{"head_dim": 64, "rope_fraction": 1.0, "parallel_block": false, "init": "normal", "init_std_o": 0.0708, "optimizer": "adamw", "beta2": 0.95, "weight_decay": 0.13, "warmup_steps": 575, "train_tokens": 260700000, "max_steps": 7956}
Each number is 128 + 32 x the weight over its row's rms, rounded and kept within 0 to 255. Layers, rows and columns count from 0. Numbers have three digits each. The size before them is the row's rms in percent of the matrix's.

# layer 2 attention value, 320x320, rms 0.0583, rows 169-249, columns 80-159
097:056150112166077107108064115129112140157122097119185122123116112095169087160168136212145137107094134147239135125160112141116161129105131173106147155133171119147084080118154176109158150141195140116096167077146108160081134155136084118117170114
097:104128111106142135115126114165205040115133107146134142127093116064185176165165117141152069132136121157153145125145147180113204179193147152117137124181136114125122161107130103132088094164125144065125169119102118186134174101156137136198202084
095:157107154121127107099140102191129104100106101113134146125114162117124163099096097151200122161104107087084076141184129111126145134156095090135093139165146112099135110104124151125099114138171141172150171103132160119115172029197106128147084116
109:134180138154136064158158148156125065154184096148180077123144149153163155081092104117152119151128146129078084097113122103149098116097089157129155155137129140123173133092192141145125113130039116083071140075109127098208120140161102088146184163
099:086135082148137104162161148049134115145124128167208107145115117117132093150128123143114145125115100121169178096093157105121089124084126068122096170082128118116099055147197121133093119123142123124167131192139123076113165128081141146129097088
110:114110093194139086123106087133164114148114112188120110162096069142159112078185107102167066130110133122090106142160124106106128133116150105152154145172161173132098144091147130105071109128206122074158131124123116110084178138166161169135149188
102:122110060127128151096071147130128105118157128143197158131163165096181212132143131080125141088105134116141103109129105120128046145161095149159136139121037140108127167141103139150123148103105130119149141081126118068069098140108193134133101118
098:110187087093127086142126083169101135189100062119137155155129166179067126107089135124148116134082169110102076049151177148098109126098087102134124113145152153118196144101209103171160133170058118178070199093148172134134180087130079119138102104
131:118161108156112119189148169116117064098173156109158126098156100137127098144140141114117125208061183146099091135109138101168068087135092104137158130169096127136112179096107139181098104102148097105097128104129106064137123156130130114133166158
128:089165079202112126134147071150191090191100119161123161174033087129121089180071120129157100120116128115137124102142147114133182123143177082121095112106110129121113121116163133110130067130159162111137156145072188138144187170146106138146138155
128:097137093121112126105125204091062137100178165173206110116177123139143164097124132130112123105146214140128126120072110116110066146129105051130149166118105228127147125110091118163128142088115119113103075105131093088138075149085131120133155176
093:178134097158128117156171115100135122131151107145078134131191132188136143121095102097140104171042177142183193113094100156145098064131110112161108100081108153102100116087128125179129158121161173075137101133126153050165135132075160130079125142
108:151156119096155123171106133075078144143108168117103157123162110121155132143240109160118188104119118155156127159103125132120143128099163143114126136129115162123145172142087157110123131133101134090212094165154159111082119188110093140118139118
111:103122113152067100126153132175138096101181131106146135132127126150136141151109108091146078108074217154097130094110154127121127178090113131138120105125156168143150110146156088129123122127107168150080152120084159098154113155122097131104118137
113:123146109136111118117182168148100113095159114128143083088181129107112106112177087118131141120121180153173125147130059157114136143091092135168111093174157160156187135149108135118143105093160110111128159160119082098105051133154158156127125121
108:126112090094101160163099142130123142104158139151145137118033104126124103120084166142129185115119138091076078148094107147121108161115147101048137039150145087137043131072075115207125154152157164096116181112116121120159114156126148133120197174
114:169177131159124124129137076166202149168111096130140144132101081152035084151132127127145121109140084124166156091120140074168153133166155180148138071124119110145170071077166139075157174176125142142070138141103111115090139176123126160123112121
107:128107135122131139066105116074065105191094175106130137102134132107124166185139124202166125150184094150109127155079126101116152121157169129130149142122156150123131105113128170086135131155152167088193141150133125152131189150113128154118129070
094:114114141054099148131091150125116171043113176067133135088158094095106175124124143140107121070103156118172182137094125109121115105156141129157137140123121080119109164152111139110119165086151107096112083120088101133097162170120203122109070123
097:148133095181110066105190129103083071115113131114163152123106144130128156112117144125148115115168145126084115143112099154140198124158175085150124138124088106107112143166137100105128152138037094101091146090142145095164127120100111104130163133
100:081128078142111147149105186093142126114134128142149109139166147164163117163138113169084131140108170121213152098056110110137074131138130145089136172101126177113150121061085169192134126039139188142116091133122081168108119133082109097132137132
097:091143152169097118082159083166218101193114138130094120162175109135072084075078111114172073112095072143188101101117075179101191149096162144124156111160178123097147069158071142112166167151126164102150185172146100100145160169102115085115160102
105:117142130096139116126174153175117106090165111153154150094086157128091137083146123109189130138091137131131167158089132143139156115120117118117130086160098102142172105142126098164138147108173112120168100127061094073093168089124200083129168173
091:137107122111128156092124056096094097144160102121127123139108122102102105150101189157138103198140094098168112147155122148136162089143115088161149106157046088153090057123136133126112124159104177130127119087189144122155184100160098107078174155
103:098167139105117169142168095139158166082161043143141142114044126149076098102141108130130107132113108137133121122152120140105131160091114083165135141140140141156144164078158086176140139133110151057088131060096117164120152062095083097162189130
104:159146129161127129181120090161102158173110099143139153152137126139087107102107135133105133135079162121142117101127161067151057123127102096186111160148143165125146149114169138123138154099099074152173151159118118067122110123046093157099118134
099:121144169129079145168184140116094224068086083088133118104075133093101130130156110144109232138137147153131169159156125129154162058124111056101093120170145059208186141147156109113140112079178141198085148170142089140147101095163107121104090154
092:106140114134128115069149188146159099042141136178129163105095094124165118113173161133146186102177120136071132160064153129154114132145105161109132122103112054147094107166111115140098194154162149154137138177083078083194199148150142133165129102
105:162144122083141132102116156089148078086159165160124172132104083142122146152124151127146122160188171132089116185148105131144122129114140167136107098091147102128096118123049151131097172108138171118158113150149115125058189126094120083152119105
114:150137120074149097060139127139208160113131141108115139131160091172135127094164148099145117093117140144159114111118100156164156087143142164053141116130107096053057104147065136136048130119119151078087155089125108160128193115095127090132165113
102:159077158150205100089101176184179108112099043145091122117079094115116135151117134131157144104079065116105153131120170117112135135151083140104124160138140134119133153127137138180111096167163118134083182149051118147168146090087194132154157125
103:112122094204117146092111109088087066205134118094152137116173146115133112153124107114085040116142135130110137086141150103130090124185142096122159133149115197135195158098162135148154102139153160114123123078074123147174139143175145154150153194
087:085116112171108081136135165148093190179131114171124159136171093102128152115129121118096133156126172143169136113135145084162129049156126119133141161145178135125180082174137128134148188096172138200167059167100130089108142163120070132144080132
104:142106090132116153140112081138108126107113097185135170112130102069071098095153064107157088079090141150168138089158102116098123133137173120176108114133157137115132119051088134127129125163138163062091146142058147092119114084054134116068085153
102:091151186111090153157069139126109159110134127119128157122174110094115144144106091140116153080122186143158119128146109102134080104137138154161123112141177155156137151118132120106158158110182128116125119169200163156086052157129141142121081135
111:094148105142114137132084085133112136172113108149121141122177102144142125172151119126154019084149128150137128125132096131084155207154138129138121157134157142124146131151152128123136103168106148106149124110147150103142072126129123174119154137
091:137156171110104120071091168110148179169146127056151102129131124129133157185131121087108142087185078148123163166083169057134132151149115152179128131110153101133138102168145132121127191068120132180139083121193099144101096121135119150109053161
100:147120139151140116145077158169124122086120120178124151139134106130149125113129157180162166159112130167173133097153104189148153135113133106157104110127123105143070130135113152138147095168160141158154121119134151073142129126166121142094081053
103:143161169144130151149076135113125141129169144119092165131159129145099130170141103123118128148094151174137142151130161111098104104163167138183131101180150137154110056126161088075171166078093092211090159167166120081075090151139073113087132132
097:119122110069148126082105190075124125135179132118063109122088098182188142084079183138102159114143101100098089141136101127151122122164143123086118148143100052173124087097070135156127162126176094088139140105106146208187105139126110126134102161
098:167173082175099133030140174082089192197156167097161136127170145170090180106097107120137121119130106088115151132107109125101066088149146164127160108122100133109144142144125133058143119111112139092090074162104161089132158227114125101090109054
105:147093127097158165129148093128090121078158193098133067103115169141126133131103157133122135152150119076041114095129113143145093129101113177084120130145064099098095155135101129054075107128115124099144102071135142179099174075102119156138195122
093:107086061125151155061149119157155071127128121161160127157105145139143096112106102123105090161176109118159135126134122150144071149177172167115104094169092126116133172121169125069118124165106124143086131144073068123134173214145167166108146168
097:118136127167096118096206065137159114100104062108172164156093170148102085134124115131100090137146178154142107150158133088154151193174099105089114139126111115136112111134165100163109142174136143110111135128092100135156185081106141093091148073
105:141126086122095134080101149127169167159104128119181166132126122140162145123157117176085173116106162163209116173107117102142055111176141154124172168169157133165156086089114117086107133115116072168094129136149135109100145161152156084093068105
097:114137134151160107108171104132129111126166113135097100096126151140155086154190136142126143138138137106129142089129115187128111129096053164125113114121089089182132098203141119144131087129141196114114091135074137129123065169097121099124213073
098:101148062086109126162103127146161120101173076164130166103091174095124127090108134128050126110118146096150158160148102128141069102133120069123120105121070117149120173143123080131139164174115138075185129125087110147173122084113185133142071120
104:057181147113133132097099156118107122088123123108033135152150118127167127135127134180138178089149046140101100140127114096109130165114151172152171152096183090116137141154127143128135079092198126133145133132080196109140106148118077123124102160
105:180097169163133120171146185135123178158073100096124085132133131157148141107092149124131101152061143110136135149145107111136132123142130133118081124115115142155101121060186129100163097162121173169089114130098173111150098164149156186153140157
108:152093137114131151166151127113089097161110134174133104105104148209108113152090156121135110136155154109079101087134179134114154152053129107093106187151079125100136136175061122136173108117114105128174161114110109166097090174130102113130172165
107:079140116124140097116068164135152150196141133111082047124134106090140135119079140141094149120169161118103147166109123175092129081133077108145099184178112055112147113075095156093125168110066105151100155121177178185153113156153106135149078159
097:128125133086178155153100164157064159068150123037060172107112148113117067118143151107161151189106121112181123102096162099166071086138105157114109097145151193118137141163159119153129104085110116073139133143087110143124110080130106150180122137
105:088113085168168131142102153144140075119112110160091121145124120096210122062040104111161115093142127108110111097070141123079115124153135135147136164186117102193123148119112107156182142156148107127176173068138136168190148143170170199137141153
102:129138175134105117142098117150083109108114108165145162169143081105152119101164112102165145172111134130182106165210122189142139143095126132137119127129111127120092090126104116100104161108103148085076164092215157110066105100088119103127131077
097:113177073061108050110175087101102116159118178147107117120109130159143091145163150155125138090166133177164123162112123077082082153138116159163144148154177142150150183057068157145104096165121165153136126129101130111135170135118185096147135203
098:096137146056113157131114117124181094056122140093067148095141118094116131144129165127091118123141085138104176170111096142126073031133120121094164087124113107127121129117120101070110139072123094113158103112152171128102111081119104074142077115
112:132119167117131149179134083093135169167088137148134134144186091117127131139107097147163046127111164146111150110156118110118156164116192144080119080118146195119109150147185128092116113167088166133130128165183127160171132187109128153137158149
122:120111124139135130132155158158116158089135110118090166105087127091139104091104159166062183138080148118115109138086093172207084053122121134091140121165118071156110153124115155128184145142193143129154116141073152113129084116132189164130110152
111:093118167078092129155124077132112155160083071123127118117161105102109158136126111067114094081130139152161183150075125074084079126153113177114139121116152135130141195127129106129121138059161062134077114216108090136125092104148119179145102109
090:087118119123156150115181188120146099125159106150136147119137149102126130070128128105112100189152166158124128113126173143098137071160144131105101105129117164113140136141116154148127143177094148133091196175087115175162149117159129100085172102
110:106103116142088123143162102118116139082122128174091149142102122136088106118048101150081092159141187106141115116168127126153098122101108130114183079130092129137107097112131170117100133115169169137127104129095116152120073084070108146120192136
103:108113140130128119099086106114110146096184161202133125137134129111138059144163133130130166100191097099181146161108150120119129097119123229089143160116146098135079121112096124101104140053109125180082123174130179118108121160104138101109133091
115:135148133185142122144157127074135064158116135107125121132115125135137158112100126082121092087105096126063164082087149128100139147151146114151114190128087196143120154103149119132167104123110090114177148082138102138168168088178101172123066129
089:145133150168192132149147154123167143175143098155131071121151133119113136130130090101116113152109168127163154118161179119133111106118121101160094157112087142136169144153142109157132150099173195178159154106213059109142117159130161164150144146
117:110215109135106125076148125135122082132129101104135121148130193137092101163108069166122182124115140146209126112061184106089148187104080089204108160123146145146223102137177095104134081106144136169123137130092101147164081135092116123083116115
105:137111170141177126175086135178109071204102135099196081152101228121115102159080092147147074170134168116088140145153136123107150135100076112130127145107122112129090170146184148138122098112108139144146106138159077149143096080148112119135112124
104:101116152121168146146140078124161195109129184083137129143141085142152092167203178111088185151098081170149168190112089081162164097103142126134151182164133106121155065178125098119133130112161160166088154085192136085101204147093113122149103137
095:147096108090115148072091073122132116163139149111160160158128175110070097205119131156086135155209070100077138163124129115181147107120103128142120137155153135122111102116112148132120124142100089120132152157152119115101142121219075119116081083
112:119110168146186088062112168169103132172117196125121137119133128060127142155152138112075148105105092109126128096098143135173123116149142141130115173173115120107117139151118120110107118115080134140160148119123117166141122127174162139152119128
107:162149099174093108110155089082116167139067098166133174172174089148162119145181142162158077173132108176118130124143058137139184172161151152145107156161141189121136117129173129134133107247145112135096162159125141127130107165166155133093175131
097:104099149126096119131090115121164153155096161211132098124138105137122160124097136139120065079150124113077139123151097144152100147097183191142151068100219141132130134151118160139141117176125110176149148149153107197200142131100173168132150159
121:093150137127078143126158103112165194094173102108131144132139137138093126136144115139113156128136124164163112211124131101136121095109125155163137116107169137164202098163086124088161130107141154120119157083130146064108145122070107073120103114
112:056148177132110091090148166115115111181120088134137154182166115167153187117076068111146071093147150174099161079120126163097095116111142116139127136106146162064129136087187185126126093200089161074145126100139105098147239126166132140116180128
102:178156165163109100116138068085097137116135121107165129145164098108094204141148101097135132081158164175101192169094127097081123206129127131157158125127161192092154165133145090066126121158115140132042094146127128149091191129133101128114164083
103:133116183134140146172102156110119220146130125101130110114168112112163137111174127134183095111137205172106141106138120120157147059076155139185088169124141163105152146126173190086161082157096102124142179117157141112162181145118125186074172148
097:112136150094138107127125118145119140062136169136062093144126086147158102133049122175131200076114113120131126099103086141130071079130103145112126130123089090155116135140125143097146098096128113151138119053111123143169055120073127083146096128
101:133131129154111082157111133136150164126114144106139087137154136141058070168120063157100164108104140137129141188126205141119083139090118122141117182162152120157140192101100157151112116162144162140056146105131140155132130107136152139180115184
105:099164070172120167079096126064132070115135124185204111132136150138140137210165131147133083111151127114121155108185085086110135228118154073161142130114162171122128127119160073136114050149066122160090176161206149135113113141137073118119151127
098:099129126141056089168137095110106148173110154131176086133189132086120175143106081144200082088157171163089143131107184095091141149136164123111114139095146184093158126112169126138136127149113069092131152076130075089105192147131133192151070167
100:154069136156105139158139113098167139151113123128145193118147101142148186041142135107129154103081135123088138162221134092124108143153153152150135114120114091116120103100125110164135132139118156143104178154155126126167109080088110122071178131
118:135168090145141160098147219133137068079143090151122112114061137099146099131137173125090154119166136117090062154154135144118135214133127149124151139175095051110114077127113086131091135153150133144079153146126124148147155082086115127124225137